config.yaml
n_layer: 12
d_model: 160
n_head: 5
n_kv_head: 5
head_dim: 32
d_mlp: 640
vocab_size: 4098
activation: "gelu"
norm: "layernorm"
norm_place: "pre"
norm_eps: 1e-05
positions: "alibi"
qk_norm: false
attn_scale: 0.177
bias: "all"
tie_embeddings: true
parallel_block: false
init: "normal"
init_std_qkv: 0.0395
init_std_o: 0.00805
init_std_up: 0.0395
init_std_down: 0.00805
optimizer: "soap_variant"
lr: 0.00623
lr_mult_o: 0.871
beta1: 0.95
beta2: 0.95
lr_head: 0.007
grad_clip: 1.0
warmup_steps: 200
schedule: "wsd"
decay_fraction: 0.584
decay_shape: "linear"
final_lr_fraction: 0.0
batch_tokens: 32768
seq_len: 512
doc_mask: true
train_tokens: 155300000
steps: 4740
dataset: "wikipedia_en"
Each number is 128 + 24 x the weight over its row's rms, rounded and kept within 0 to 255. Layers, rows and columns count from 0. Numbers have three digits each. The size before them is the row's rms in percent of the matrix's.

# layer 4 attention key, 160x160, rms 0.13, rows 65-95, columns 0-159
106:100136091123142120111129143156121125141172184135107087103096132167095133141170097090128112155134099143098135116115101079138179149170126101084149117153124159146141131123125123126112141127128130129145157125135119134162149121143098121159068122138112162069105121086128094120126140097112143078151102123094128144173144111161130158129126115165066135133110155145088130136169102089132112141126124092118097183123102141121124125129149093104138113090089136125111111146139136123132127132107125
109:122155106118133138167120146116146134141136160102113120106130118143147143188113117111126118153082164109135132116142174118108083126125106144120120144151168144124103141061115121193167156120120082175129116106156152117088168143186087142090128130100139163094144115119114106140118124161159097097124107120125176160139133121164122098126123145131162160134115102137061124115134129106145110125144112147151107122092116128132123152106099128137125161152124118154170130118140122123128179153121165
094:148140107122128130142133168119107066128137145139179129151106111152201111142137155100142136142108168134111113141136183158155137139095136118104127140143125147126142100095115133139175142129129072116159089136129125118177101131122107109102128143127128145157128112134161157110132113122148144128123103154123090095106127112152090171145117128121160101132102128084138142114105146144155073153145143125111106113104149130143122136146145088136136061085144110124141149123106151194123180137133088
093:127118143132134108140073092094103159171163158118174122130140113159095142124090141156117095106132111123161141117150130143130132139139136121116119131141098118100139127128105115143101120160144113120140136140142092164159134143172135167127153160123165154120171141151124099141095121133146153117128099092153113152123153111117151124106160087117151144154097116106093089126163088145082097153138101155144114181106139174145137112143134120142101147105168053168126146167108128139143141149102096
100:141080121157123147141119089089098137102143115132092142107148126119115131155066096101103092150123136104073110146156130138121130124202092157110134088088144180137139147119125131158128114107121131124135126147130156195094145156184111119151093140133117129118123119163156118121137082129134102120130138151101115157163139110138143098128146081132095066110084102113103147137120139116116140124102118151138110095162147111126150122089142157127110123132103124099138153146165116103138106114119136
104:086148107086105192125116110141131154085127094146110218127118102158116110114140156103163100141122126107163131127123135110125122088075127140137120102136118116146170185140163134186127098164087128083125149105172110110127142114109104139126134136139134103147147121127127130120135136103120058126109137057165128127120137108149146145151124143132133131160156132136127114101106149128106095126105107146121140127130131152091106072110141100161160116117149130123117122140121148150131140118139142
095:109118147095147103106173097126146109125082132154147163121174108197109130125126138146136086119132167136118112163133118151130106147095108159108133143127111124133114133124099142129100129166115163113171103112132119151126133111139095116134133142088119152151120123139126084164151140110131151108129116149111144116097195150129086125118132142094140088153119126153131094106099148135089139129137111122125155156099149149110068130142077162102158103143143130134164121155100160183136158184140111
101:138096120120150096132124141118129122123112115146157166120153144103134092109139108082122138113095086087132116194107118095112165109147086140149129167155093115144155136105161146149153159130126133128163140106116152111116126121178127112116100106146119150122125055117122094127160133138171128149122152126124137157130136109169106146135112111153140141129148114132138132146136161148127148091062119122166121159150136096129137071103088113148148139117158147116181163164115158093101139165115133
100:106118098165115143176122126153093102123146171160148137144149128103159161155106163138170153164146089135118126088130167147113128119161103102117136165160145129097120086097102136166175111133104112148124135113122152158117134132146075112115077136096137112118147122135121114121126162109137100121120100153143063111143131179114123099096087082142088143096123149117138103142158162090137104153116109130117141137161136142125078145120128137114123112118147125139171126130109142141089097140097147
095:156159153140093112143137093152146109164141092107094166171161153158139147130142122066131126138118099128126157133124134150144127143115136123166123099142121122138118109118096120142123143142163146103145123122112181123101149117118112130163104104138147128105114132132159102102136180118123125166117147129123163122145095093113172079115082170180138120134165132157099137141122129125128167113141173092098151149125130107092189158162158124101128165120147119106125159125148101114133076112159102
101:173145111160098121105127115118117088120130110183145078163109099098110165132131140157121125153148128111127132138114168104130104108112175166115161119160158172167079120128096096173140157120125098150132120110117104135118108139157137132105131121121115133134103138118090153120102123159142149137159162173132096097152102117162135118118188154153083142118111120075118115161135114151097102136118130160105113123143130140141079107143099138094139140120093144166151121122164113126153126145098167
093:148086069156143161103147113123140123118117172144066133117124137066130131104148117104141119117114127142121109090133141128186091103126099108137105113124104132119150123091179130123141169133122097165138162138097099104149135126140131143128113125184179131132132152106105134181135138145167167115124114088111145106129131123136106109131135148140135083123126154089138121125104110170074139160128152150137115100105120105119095171156175114169113124168152145124116138129091142110107133115138146
101:179105113100134098111152133152094104123116105133126132153131156103100135108139117155097089125102131127089064102127130118099119092128142170110116086082108110110180131134139123131141132116166093103129102095142107101131131126111099126146133143154144156110103096183096103117171134117167144123122163148135111107140157147140108088086130131149154129127183140125164140134125147121130167128091105166147175162103143149078162137150140121130141151103110121135161156076150112128126113108125115
097:094140120091122176150105136149089148139139127101179100118121073117130133141133129119130126090153153152132120107131154087118152128147141164121145129139074141149117163127135111147180154166113158151146143135138142096123129095129099134128089125125083151154122086139103128080124096154111169117098127135145146121142140100113134132122117131167126100117160125129075126166165135161132170128135188160157110170103098138109096136095115157113109114128097107117144094139128142129157091090091144
092:123106139105193116097075097115141124123145137123069117109106174121159116146117082113127184119108112131132148105136128087089142137136096160097102109134144150093114083123124126141150105122100091122115134116120149136098131144123104111122120119137083114088156072100141106174139119132075117162149148103133127145122160124132143144095145103154124177146148125141130136121151145145103165127117137120148137128154160163155120098141107139069130165096101160114108136140143083125100119141099146
099:109118172142102147156104130118117092132071138153149081124142149143164103122126138104118198124116118188137101145131148149131123095126085150102100094132132159167119141131120156107118118103131127146129135130132105139082117115130106112139194134122121151085095148136109187097099122139086150118105120122103107143130113129115088120127110146129119127118139142112101118111115125119134119153130093137150117123144135167183106139096117109138165146205123172123148102174165139150140124153107118
097:144113145113086100090136144147077127118114138114102155176070122094118154155155153118139151108165137109132086138122141102165138163140118147118090132164182136113123113128151136106107134135111121116104190096094144149114096048123099151174152143163114145111083134144117124126119147124160096142139155168096140128095119145152077110137149158136123144127102157127143112109159130148108118107148098083085108149126122136110122129096135120155097128134152132099132136143132122153150129116155135
101:117187121167151137153121121135134157098108123172150123120151126142119115176121183158121166126109134114136131133123135109124125101162168139173107117067113140096154169111173101108150104156104127132147151097147116129126136153143107148112107159101116152146094153139113162146124139118096137149134157150135090126143138135119122109120173143146097132121092114082143097097135115148098124132132129163104148110178071167117086095114103115126137127125126133103110130115128112067066113128110147
098:101101127153117121120183063109111133153156080153118159118137182144130096120106123140112112124115138121105162094141102144117149124145076111127095135145071121139157140124126128135126152083134166133150129149109142134159154123128101140142131147128131142155116112118116187101110137093103118165114156143141130140093131110097119178133070113093144150146102101145157156163136124129094106106106162159077130143098088112141095151135106128137135140104130105147124115173131155119099142177158121
096:147123085115104135113096121131103126097113118106143124079142137129124117160119079125132132108150168182119096156098128152097145103138144129105163145063156142133159082107130137113141148144168116112167179056108121171090090108146126123091115111133131139099158125138124162123147135118092104156146133153155133129118113137132099155136143159134134137163128150154130144145144099152096114103134139133090104147157167101122109127122127127145095134074076093138140103122120116124155112146171150
109:135127102129102177147142135114124120134125130167109067129125147136117136134142165140099148096143115121115139138119164072099117140124131086121143098112124116108128118111142121149140099166117129136140144132092128145154164158134078127101115141156098107159105130056136108114111161151108156137125116160137112153123079146163157148114114109151080138151103163131123095082116107131137123112137171144129076124162144089131113116127114170149162158151107098118167131087150080109110094165147143
108:147149118128097109129166117158147102141157168052128100139121131112156165103139115142111100155159097111105147153116111137148155113094092163143089145141124128136145082091132121118139149129174142134181101142136105147147149120149142141127091163139109129075111134128168121099160166143177139119110173142118128122163149133149116153102145141094114174171099143132131142171093101114126112140130116122106124090161091130110102128104133110143155099121130130164138091139175119106104117105128129
102:116128113094155100110109087135142143147104150154103117176129088135152096127150103074133132159083121132136172119116133103128144150136110110194115080130115137141134140109116171145092170166124098142144138112123149161145145125135173162167130153154165110155151171132135130145175134122113147139087139142141129150110123111138111154112086141144069134116085148129132159142109142104132157110127115152129099142136131140146127146118181100119116182111106113118137102101089090087124116127119098
099:075135108148127125129146123131133125169151169073115138112140156109150114122140151095151072127138109146126163118134142154142124118153136115130116120131158142154153127108158149124128175131149142075144109098108120112106115141135109117133147089161136155110135116157069139108108106116135113083130133121121150116117137148116156117100153104152122119103107108154095099119152134142121152093149106112137171140143188170113088123136136171173142178138087097140161137051146149107114154158101130
098:150170130103114141162100148094099125149154129101113113130134110160136184156140112137093142079151193147130097121125116155119097128161115160132143137087152094133104094118146126111132145105102150113121098104104132143087123172108124136145139103140108168151112116107143148124152108147077122116104116130078139098138106116136116098146121107162085143119126067103131140162186095128125160143117096116128125151123139130097125167123081093092165144138170121129127149158134121118149110124110165
105:136113145121118129181162123144133096139189153152138109102141126076101123134116115099126159135118090123136173131147144104140147103093089104134104107147119116123130172153163102116096101075156133165102098122182114134143073081134104119159137139153115099125135115117153118165111127157142139149114117110120167142145187130148139101108125109106138143136184150127107137135099099129142113087134119132116109152084145090156131154174141107125136144097140149137138082145121127148146134160123091
108:102136106157118086142095158147115127141142127109087144155096146103117109126130138132061114127090163125116137108176129179154152166113158123141115102135122105140125137134092057099111139112127160118148135132101134119150125143124144119132147132164158100182175100127154102117135101117158162121166146156169131117141124085121097124138157100119109091120096115151175135094114164110114109121113100147150101129147120104113140111138136147128114092089130132121107144103115159165136134087168085
092:143151129129125127111109130071139134099094089156174150119148141101139185138143150120139094122147150147149103110136124104120157163080128134143107182098140115168154135108148127151135086155071114126124118104118155148157093111163119117086170113117133130128115075120140148169159103131148115113127157104122089152128135144157125101151112136181164126123115134110125147121156117140132154100120169130125126079117124167128127173173126138147109117125150115117168117138159154097163121076142116
101:125139163079111111144113114090126133140120201164159153158122125134141164108137104144132126134104132133138088101103178131115128134090148130126140131105107077092139188117161137095128120111081145103142133103123132161135153128145178115111118132131105133144119145163156142100154132158152117129142130167143098111084155133135163103108179149098141098133095123139159106117116138156167096159160143136094132128124128095151137120130175160088131089137152105142106176109147140139123142130093113
101:129108108131111102136155142118121101156147086128159138131162135100119137129105107138163126185140092124144109162144132147078074127134128124129129108148115092097129120107162133135116093160096147130102120145179093109118138150116096139110135137106152135140142132150082098133090134100091146178102129113178101163141142128097162146119080174104086177126136098099101097145093128136128171146144076124118146122160112183133127095121120147137127143114139135096134135118128160091111150122133148
101:123117092150165141162151134150105187137144109163176134110132142134094087112156142110157162110147159141141091084151153122134116132139126167145087170123110138071115151130107100108164166091139146163102117135096126108073147094129125132129117147157157124145113155074107130104117184103088125156089113114102125092126128117082157088126150103148131134132128117156139149160108149116177137128120133129134145097110145157130096111108156123130152116126133082120124127118100135155151137104128137
# layer 4 attention query, 160x160, rms 0.137, rows 66-95, columns 0-159
091:100181141150121140151105135089078124119107145127105082140125090137185165145181153112125135116053164125124105127157137118147139143077134092112152111158143153152098126100135134137135150137142065132152112142101113098166180117129104126119124140170164114135125143128115146094101156166148124121119141121118132116131098131177143121140122153130138102143109091178104116115138131131131096115108127124156113079136123124120149160095118142137145131108078139142136114127161100099109156139108092
085:101095125147175133139128172117143135141151144112122169127126177135129154143086173141108101099158157145109106107132104131177087140122127119161141146138138149092098110130104035145131115143155143092123101167149129121150130121143119154126111117105145141130116126121155105144094132086148145149176141122115146113138154105142115101137166171152125104148109103117120133156191176133138154122102178141140078143109113145121092156140103097107118114141114148170106140105144109109116134129122118
088:154081105162150097113109139146125160126133130104127139140153131148101087159133144112131121088151144109165112167119053137090130129137192179132137119126100119128094163118103107129075165134096129141162114129122120104116153113130090146107131123104145167130143182086089146095160158137164155124113084132108151107163122135168085139110102133163146125143103133127120144122138113133119165150118155116103140155114140127105116103113140107117171134147106156148120116134156123118127165116107174
090:128114088091159109125095097115104133093096124124110100132153148159106127113148116139152080118103136121096109154140117124106110118099134105118120118133152137146093116101161150160124166144147130134190122129140123158070113136168127135132095146153115080135111169142106179135127102132126106163150110110122157083137092169120091112128143117118147096133146142117114184128068104135116107134130074156104176130143126109115121145110135143132142141147112141118163183150096088113159101141150148
099:124120117177104124164092133141104088140142096144143142162157102122145161103106169181106114145117132101177086121148122106148124082156100147101160166161090150129148135094091164138131101154142143139120160125155144169165142117155097121138180149125105125131086103153103131116130088140135106151117132100132088120106149190149120101093140108109118124079106105124138099143145125114155074110120143109153103101130141108120145119135133105125135140114087121149173107143131116141141153123115122
093:124129119136124141161142128114082113110108128112104176112175059146122136117074135132119108123116145098153121112104112141092155114120107138117114149144170134120087155141132144135164067181126169100090131115136147156141169089142122150114139125119092142085136130124156126115094150115108137135113130114118141112113082113155116099176129124109081159110112156071091101110098171130115108145158113114133087097106115145144146126158104112140110114125105113112143152117170163133095114128108106
093:132126136121122141155102174101069097114118129138147144133124129147104161102145137130149129094132152071107140094145116123110163151101146114145138151111147106144168122102174119109148100167108113108102121110087119116150128100122065099107134118126135119141136089147134120170132155118129112139121158069121155137145132157092119127147136082103146125136108078099162123120154125167116102157114094171157131129142148121162125134094128171138112072116135171142111132160140136100156137111068132
094:140152123129160141102178134110107121119122130139137090126114139124103162158131158116132146135144133128153098130133140125133102125143142153119135121176101166154077087118106094209146121125163133118103120102099167120074136118170099114089128107095134139117127121127078124136122156110129111108179152112139135127114115121084150104087157126138174141153144113142135169169133141114154141130118118089137117135110120168185143151101106145125178124121130091082098100134130157085108127127122106
086:155169089081101074153139130169139115123144146151142096144128131112102103142162041096107090123110203133133116140130135178134102137135112164136089141136145131142141131127125135122114089117148124115167113082130136180113112120086132114145137121140136122129150146157165088095138139134153150140099144118117119121102107168119156132089072096108136121101116123140127151136092104097108100107123133136166127151122148142103148120086122130122099163121157132138140142112137127093137104121140095
091:123132110117142115133134120127130120102125153135113161108085132113112145104124128143133119187103149135086111111102127108142120073145169143107105125114163105137115106113140133099135138122102133122108155109106157154116120193094110112142120146137138083111087167138150119160094142160143106143175116110113098131106145078158174139147147146135087132136157122129107112135112061138124171122118139136142098152143094137113059183134124138101123152137128157126093152153182113113155175127123120
086:128136109113106127096153128171105123167142125101082149105115114139112109148108148158107097099107130117116151101142138169126132132144108093111144133123079100128174102148197126155096171136165124162120148159126126111132151112120129123132113152139113137181149142123147121116102163104186150118136161149153132146140198131109151154120161143105146122160093151099121141143098106146173141120138105148100138110080131150111081136143160132174124087146115140095106129160142111113112132092124113
100:133114119085107131113124160098108136137130145154094172142175103148137121126147136108156083149131127099117120125140128141102104142153122166146111109136115137097185139132175161113140163095118093129093099149125168109132144120123130140160136123111118136123124123143089093145140157106128099135160073103177151161107137169138134099113159141138129128101138123142151146123132076121129141143051140145142133095100113191150134134146154183184123101170138116145118147097152108138128118113110122
094:149125163128146193125177132096134146124131140115144195122155150177128128100154101132132081091117133150109093128142132148097073122123161129109144126157104145173102107115145115118171145088126096164141085122058122140097117100133125133099160104099159140121125106144123128137135107110141081117134113147126079133138090145178127159125151100163121136109151120085094107137131105113120106115135149126140144127142133122099121143114139125092158127123103122114099158161175155133139122108130106
081:158128152140146119117118076137114126076083110154097109133146145113085112151070087108164144179119141147108130177168128106138159145154163107155118141127127115155146129151117157127088112099104085138116121107109143164156145117156122128148092114138126146138133132144174118139137103162168091089127114090121153149149122125135131153133104099129129126094159106105149167111105166126149091137075129141111127112099135156166130135125166137128135154103128154136158104104114157143141126075110157
089:130121153138143122137117043102167103119143121106112131142149122125186093142138126151121139108067083128151133090136139168162107150087130068115158121109096127126081116161101100139095133124118170152133097106147146158107109121155162153143148113152110147142079098094117101141095115101139133180111134103114163120149145106136133084158101137130124165139145092120137127143124138141115185118115120134146135100149097108165136127116151143146143093139117123137114100149166136141127145128127147
085:144131146106112126181136141108099130141141127079133098135089112125125136146156141172126136142154132120150142114149165168153129094140141170133164133132129124118126102141164129140109117129074124111093123144101154121097066117140131153180146111137091143162128126121098120128110114138141147122101098165113113140118093137152174051155150142154098127135108108165158125126074136148155133122101157107104134120125106148114105152082154127098073103151133146111153110132150121126145116103073167
091:164128120098166132122124120096119120130109115140174122161135095139163170079106129183135175145138123109094099137104150122129143153135135159100147151132129096150142127106126179127112141180114112148143142116167132109152139145123125153116184137109123169113085123175108131129088092153091101129169130128109110120128129127154124144115147121153107134126160181129125080107101091135131129123135093081153124144141130114124067104106130124131148115102141149066146095097145165113109113150120143
087:116122112151120080138113101104123123115116122167117145111113153172134124156122111138129125140169119118147167083094109139133109133120075104146110145108117120168105100107103140106113156168130122104173135132140062117182158142140113150148109121089128154132125130144160178152118163117152154146146145092113120133124139134075096131156093133151150150139087133087125158141071128160115093154151181090126125109092145145131143100108119133147100120122113130138122156146102159152117110184123115
091:131143123097089178119119101102101111132112074107111125146141084128102114098127097121067123101120149088107156095107145115118141138141141151102165140088163126174129107111120168130109139128115131080126134129146118145130107090126121119142122101102148108161154160164172119157103150120128099126117138144104161105091142080120121145135134165153111131123108176154151099128110157116137098100110121128144066134118102124137100183129128185134144146117176156134127169116110124114124117124162147
094:131133120145148135115165111095156132125115137140146108166122144094107138111130138137126164121129115117111116143121145133117151160168173102160176120105109123145139110090157159121122138131076139138147133138143132108129182135075162146159120103163173100143154121172103127134135112187176107145179151129123118116150168084108159169108103139102162140109106153108107171151120092099119135111113129131155050159143156125118145153160137138108108090110123110124099148104132153133132136127139141
096:104132158090098106128133155136106156137120165131148073117145124119131146166116127119129112120159116111121084135083138134150082112136122167119124108083158101141159115162144118102109132091169152090129117141163123110117164159085108160127091155141135118147103129109163136108114131163154112111126157104110139116115113143132152150071170160183176122127127120115138109134103158165119145121160118109166121123135075136152117128062131114153064115131141150138147120149137088122142142127110118
089:147113106145144100169127134142148154143116119113117119143116105116112164148149086118134143072145117115146128081122125091140125164112187117117093157116102106138106112129122143141073156165093094105205120098130154145143139171138148094177145149104092141142131113189164091149139106157142113126122134127144102160165136154142188159121107143125129126121127128113075132147111131134113132108117081116109137131108110151126109146113148151107122119122145120114150144099115112180084104139129111
091:124132123214146133104103154132135149122141089106060127119169096159123118161134136107109049180137099129138185139100136153164130107122125141158160128189161143167131166098112116126121165133148072101140130122135115103116099136117123103151154119120124139121098141138093129133120099115162090128102120114154160135156118109134148142105132129159158155111121104132100128084124119120130173115120080156140124112115137159183126128145127134128147127132147122124122109146129128115117133092117117
086:140156124113168136117111107096127117100134113123118153108112115106143109175152093087122131105102113132148073099116159131120108141139097097113169104122181097130137136122152098111132201110130125153115130121104147142086144082141121118150137092133110172126135125125113139142121100147123159120132122134135147130139120122158080112130138135136115150044151166140145112129132129129100139139142169143115110124133158130086119140166102122068086177178159153128139117124121130104136097180108105
096:127100112139120150109146089141113146123164154158139123137102080103123146098122131138099154127080153138122112123176091165092131164107131124131141107146143131154121115161150108104102098071134125118130066147129140129139135099115147118112122157181129120172096154139126116108108170140139105110145143100143147137106156080084130165149097113154148108141124119117111192102128149143139169121142144090131128128153127128157165083146173093134099107150097116144091144119087143173122125118119123
099:110152106156147107132150144168145119137131152117114077103133136136116136130106188134121131152167109131098131113137076137162124112131167148143099102129133139110147152116131102163145131138119145119140123149146106123105109134157085119132109102122148121098144111172162137122130138104124144136097162127168094137111111142145116115128160134139074095092128177138135157091140105139112157153127163136087113129091153177097067077151115111147122153142104102138132154151077092116093071164121131
089:117141103151077157119128160139084126128093154106158147157113167122160140105163082122161104099149134128162106081129102136147159136092119126082136129141104115138118120142170169124100115154117126121118118150076159135132127157123196168095146092145143070140122104076117109090104124131123117113124161133127109107129135095147091105142120097117144106141128130110136137145135118151150104094120138131107137139139120138119099134138099127164143132153139141098163127118141150085166109069169102
092:132129144122151124133153164101127131136143203109133121142120122143151151103169133174111119141179120131102101142158130069107110105136172148136129121112115131093126141123157135092138120132143160138125118120163073173084144112110199109069127116144076133134136106100112103184085117137119127146108139150161143112112125174160105119093147160152118123138142115118104090154158140119134121145088123124108085147121137121155143119131144112121151070146140124112115113127120165130141108146143118
088:190073114105078102111145144122133123153144064183112139164154106123135125127097117131138201133101110134158135119110160068103122121092120151133093164145116145129126139094086115133160099183132106144112143141123157136099121143100105152103154128150106162115146131150081146135139123150144146139131122102128147185139135116097133149103109130105133144145096150129101138125097099139122124127133089114182128094146114145119121094124118114140162111101134137169141145118126147104158151117113140
090:106132161153133122124150135133170171124147120134156153055116119149158100129121097102133148119115099084138106112144136131159127139122134144179163177176069140138145120123124121149162156125172144155098132108135124155127101078175126122125103122170147144148140127109119086119100166082135119123112130128114092133122115131103123128113132138139144159113121100104183136115129087102140120108143153083129087167098120168095125139126129125118135144095109158127105141115153134179120090168149135
# layer 4 attention value, 160x160, rms 0.115, rows 64-77, columns 0-159
089:162132138118064157136139133130131142118137118125150123138168117155139140098167166145153118135110143136153194092157105102149125071123096099130105168131074145133101139133122145109144124076155116125107155111137129125144132130156143146101126130163124127157088141097129180125075158149110129115111123091133163113132124145144105124106096127121098118128141098142145165132114103108138133155140111164088139142151107194138128130093066103090129120141125122178151114115124105170106135137142104
082:158154133117149132110131133087113162118110119135137186153117153153132139126121115086127146136122123120114108121160116114134126165140107114153105129126115100112091150162148162145088090094115114128088109145131141103146151099111112165115091124113156150152075074164099121113138120099093126142101153132165125130078137121122107157117119138058101103097179130141097148166148136119134137076146113113142113103137148140122153135129147161122120127158150136144107104166168091094129176131089098
093:078119157117134127117112095155154121170131134109130170177145142158129107125129171102129148139125097104123121172175125149123098136129123119138163125140111137116067123140112097093086106176100144085093159182127125079134109126142162168122123120144132139127116158146147143107131101143119169157129130098124099160145145094123115096096112109150066151168099130144119118125134133148119095144137130091134084091136165104122167125131109148157117152131129092105123146111133153136088137146133094
088:087116136124103140127131117186125133105154171156104087146103132123112123150114098106104094088122115188125161138067174189151113152139132110108120129142134123073109091098105106120124127140135118102138117129123106137138108090104137076125109124158141114115116130151142147140108180114144147193149127115141107151131099103128118093113135109132173138128125144123140138170130103166104147144111141118114087153131112121118086107121177135134166149104125162098146081129105136122140110135114163
094:116101145178123129158122131129166143136129116153092145137118167098143133160125153102140095152109104185125138144120139095126085122095102139126098154103120152127121119173115113097106156138070155130119115099094083120140143124175092104166142128161177156160072126134087131160081108109193155083126113168142152131114128143182139110147119117145146093128114091150132113153108133106118125133127139139139143117143120167137110107131124114135162125131161129117120078103128128104130123131141100
086:117129120155153103124140103113112090144131122132122168144128173152163135138117164130146122116153134112094088135116134111089157115129123077156127105100116102173081104153131126114142144139137144057146119071140144160124099137120111138099152117126107135144110130102103133148166145157146171087176098122163149102098102146103065143115109116139100125118126132128101131148124108151137152139112090142113180132123095103154156086150173161093144114116107105099105122123125125084131103143104140
089:131137091123156189112139119148109134124124119153171144152104099168138107110122163160144146125139114145147145127146123162105146162157138137125121123107127138143160115138073091168102134135123093133148095094104098070170101125117128124152122113140105119156123161111146086118093109078113115095148112121119152108108095121138108156080122104097150115115138112152100111092149184105158097142144145133112147112142163122072124113137127149087114135153153123141089180113093150145165114116124131
082:142139145123135128132128112131146165150155125093149126118157138082162143115102091158141115149148141157137134133102123126134113142123103151134151123123193118134114122119131151106078094197077111098084114142147120132101145109104166129138154101137118150143140128118154150127151138129100149111094153102135096123124158146097129150141110106122087106205173120144091113112188115140138123139151125161167112117142129077176088135131109104162113117136133163110141103152139097123163158135157112
094:134108100151117153114099102084126111122146135148124098154121167124114161134109087093083110156172135140108147134129136139129082107111144126137083110099128085141118097170183139172130117158118141161123116122099148084098130142077127132172110113135114120145155167143147151141126141115123116146138088098170122134156154141143116147142122090129121138139103109074169113104119139148120075116129112150102152178145109173144136143112148130145120148155135126096103114102109116083125101178134158
088:113155143102113147139095125169143156108120109108143104134121122107115121143082171133090122103140158121112101133108116132143131173157113124130117138137136148108087094139090125168116167108155108077121130118146110132106142119135109160166106176089110086138124215132088134153140120121147156141149098103145089165158151063151112133101178107109111177131126168119117102147134122146118127101116109099105113116126126167095139144129121134159122108110119108139155098109139104162126150150130127
081:117149160163179163131133143122120151125133121128085129132065083120153153094104153117109117129123147152116141169111110166150106157145129070136097101143135113137117111119107069120161100138128110144135107142173144140125139107166153138077128137106125132104080083161093156162111123144151139145187118142137080149146127133114120097092125110123144115103159121113145125163108112139128165138155117139127148121128090178147117170159117127102153111108085104106115104128160117125138135137094128
090:135174123138102147129134101134113081125125140133116102118052137074152121105172137169083098156085139130114172117153124071124157131123174155140156144145162159122164111189153152114130144132182140129148126149169136096123110095136110139116151124132180139171119117117144102119113122133121131151116130154149134133114095121121152124097130104149145157133126152144146100163161101131121104121135088095156133101141089129139138140160132082077142122120150124131105097104125112109131142143117118
101:103106161105097186087091145162177085133112124127081129095135143108119099129138137164191118119091147142124118153136100086131142137107100123148140121139109131134144130147087081080124144121122125102180155120132122128137114097116133128086161097135130127152149129152108116152148179126138135113110105111085121092154134119111151124190130140138110109134159112123131127109109132157150148154154128168150081154114138127159097123155125157112122164093135131132140117134110132147104171171169110
085:133149089133113115109097118142127172115148163099114146163123083135114114144139094170106151121107136135183115188133129157140120114150072124124105137125120098174127137134107136147113137130137156140146123162138096135113153117117099120108118143202103065146162123114122124128103152092166113136097099123092150131126159112133094105135168151081139117155135153151116127095121144159114149088170137101093108111114084191104127142133149162144159141141131155105130121131116134127142144103116135
# layer 4 attention output (transposed), 160x160, rms 0.0967, rows 64-76, columns 0-159
096:156136122134136087136103086123145118126137148109112091145089159101134124156120116111055110121119112098070149162071086134132182185126133130162115080110155129145145101128131163135084095112139154101131106139135130091103094156094112118151101149129150116161111117138133092132169131109109104139121158137128111136132119131124161154146154127141138129126131160117134140141139109130113107134151128057176093138106152112119157101149137133131102110124131126086151175107103148121126085152119127
091:115152170132111095171163133178142111137108133135105116090186146075124105116108150131123097146122129139120146164083149186108127119161140176138153129155104152158153126116118100155149110139147108155128164133146092155088168159144108111158155115142132131101145185130119165124091140121120139091125128133149099167146123141138158140127132153169141161130152143079158129158139129127148122143102122133108127152128133147110111158097162109109164126080126105142132154120135102128092112106139175
100:146153113108092155148153147141099135127109128148112117085082097134159136113135107142121136089115122163105121127124146120133166153122090090127109081123118094181143168112117159140161179103147114170122120103133151151121145160116106141097115134162136143124117123160085086161085110158139096138144104134130129116099151136138134163135158141116110093125144154097165112142119151143113171125120135103126135129125124147159108136144160177098181171164101136175134147114113111122146096103110182
094:152126116138147141118152139074112097126092075110140160114131096136124111094131098171150128142163124114145109116177138132103134106124133121134125116103097121158160123166167122108132102159146150114128110138139116146136152119132148165132152136122148094120093116125144135125105093130077115125180092167149126081146126154129091151130114128110122124145126143093102092111137166085173088116152137136159152093075159133131139141169100133136132086153158104096152148115142185142101107128175130
103:083117123127118099111145139107131092133119146105141102118138127125109165113116108172118108139124135098109119074114116146110160155131099116125105114180110111110115162068104120142128150113122120120130166156143161104127151112042111179102130145106126118101150143123179141111147156095096146173120153103162092135138120116102139084157129129131123172142141159096109113140110163142151094137128141149152108166120141112065143136120121150124123099087147146120140175156146128157118124128161128
088:110098149101110123143100128169147174137113107172134128139128086136115158099097143150148099127111143069115163138149107164143131145121170151111164143160144143100097146108068132130124126129162132155102136164114098115113115131106170106135097123096136124150120145137124090112075094082124131126127142108123100112137142113101113141121143169143142132111158142154137132116164118106088129135141156087197125152115124127097116174105109078132126148170121167115108143164145127141137108122167097
100:123126145127082101154116110135135128113162138123128097129134164113116163137145139144112115117111152101125132118135137054156137118112134101118132113119089105135084130146137144114185157134128123114099151169134163136086167150076107142154152105127131145176105122144136145148158131165158148166134177134110136144133133156141129099129147138141100122137103119068137144132085114128111143134096125102173203145114133138179138137114121107134125103117105098129151081110154090134071168121142119
090:122109105135162100147088184108115108101092106090111103132106120160094103111143132076139090119131128143118119150134087160127127077089148119137102112150085136155149148090127113156130162107140108146146133099140153113181140132174109121128112152105124115107105132119118146114115133154145122107112121125137153078167129117181137097117152126152162102075101136165151131115107131111148132157159161109130136129150165155104178135104149121101157151089112148115113168080121147116123099123108114
098:113159190128125119175095139115080146112139140114132145082139070106157096127147119146168136113091122153117140109135145129104130146145100093140162147143114161117147147121122139099142117111129114092124161142124116165141125117121170117090111126152126122121092111080140129088166157128111129097139195165076146110092116121149100109170137147183144158143118143108141128161145155132148106122147177114138084112111087139133127130100090156138153122120138128110122125132132107147125094135157088
097:168120141131101120155164124095155124184130156162139183109135123179153154096159110160115169150123123148129103146148159141125138137126124124121071067121090113131157137129150128098159093113143122160091135135153174107120150129132192097113170083153155134121130087140132134107117088107129095136121120124147158101121118174107167110124143152099117122145124089120155118148134112154094150118130104152110121111126137102141138101126103113121141135098162147109098134092126149104113078123144135
083:164069119149111132149143131173121158145115113153121180137179145105146119136108117130153126140154100101172094104120135127095125087171122161167137125146116135115145151135154142142117133142120121128091093150096135135112101103109115090141136122117155135132154051108136154116149118100126120132140149126190151084152134089154140169130132157130132159136105117090149156092124133116165096131107099143146093143120165145131140122116128146151135138189170160138142141129089133123111092112146159
102:140098151097153137111086123111119148107104094127138125124181143154091125168106131103129127126161129105103137123146137134139135137125095100128119085146124111121095135106119092158126116134143126139101123141109136126132118117154072127091109138142091124116116172096142104071178123102101097178151102107121149144133108131135103140091107160084124092148105082093127142156108176142105148099072140139140101141101165178154138128102122130122111141098092088094156103137119156167117114122149119
102:147135087136146086169141170096088162118104131144166160155113169144143141122167140107119142114182143107107141116093118118139110124134153093093128125095165145123117139084181150124129131122163132123142111105127118165100092134105112112137119164149146120163141097110137124108138089104090107114126094095153125151097130115139119109088132098156148071136098154133143113153125103126094108105137143111114188135140132119086131130099131108145108100183151100124160186130097128122116123117126134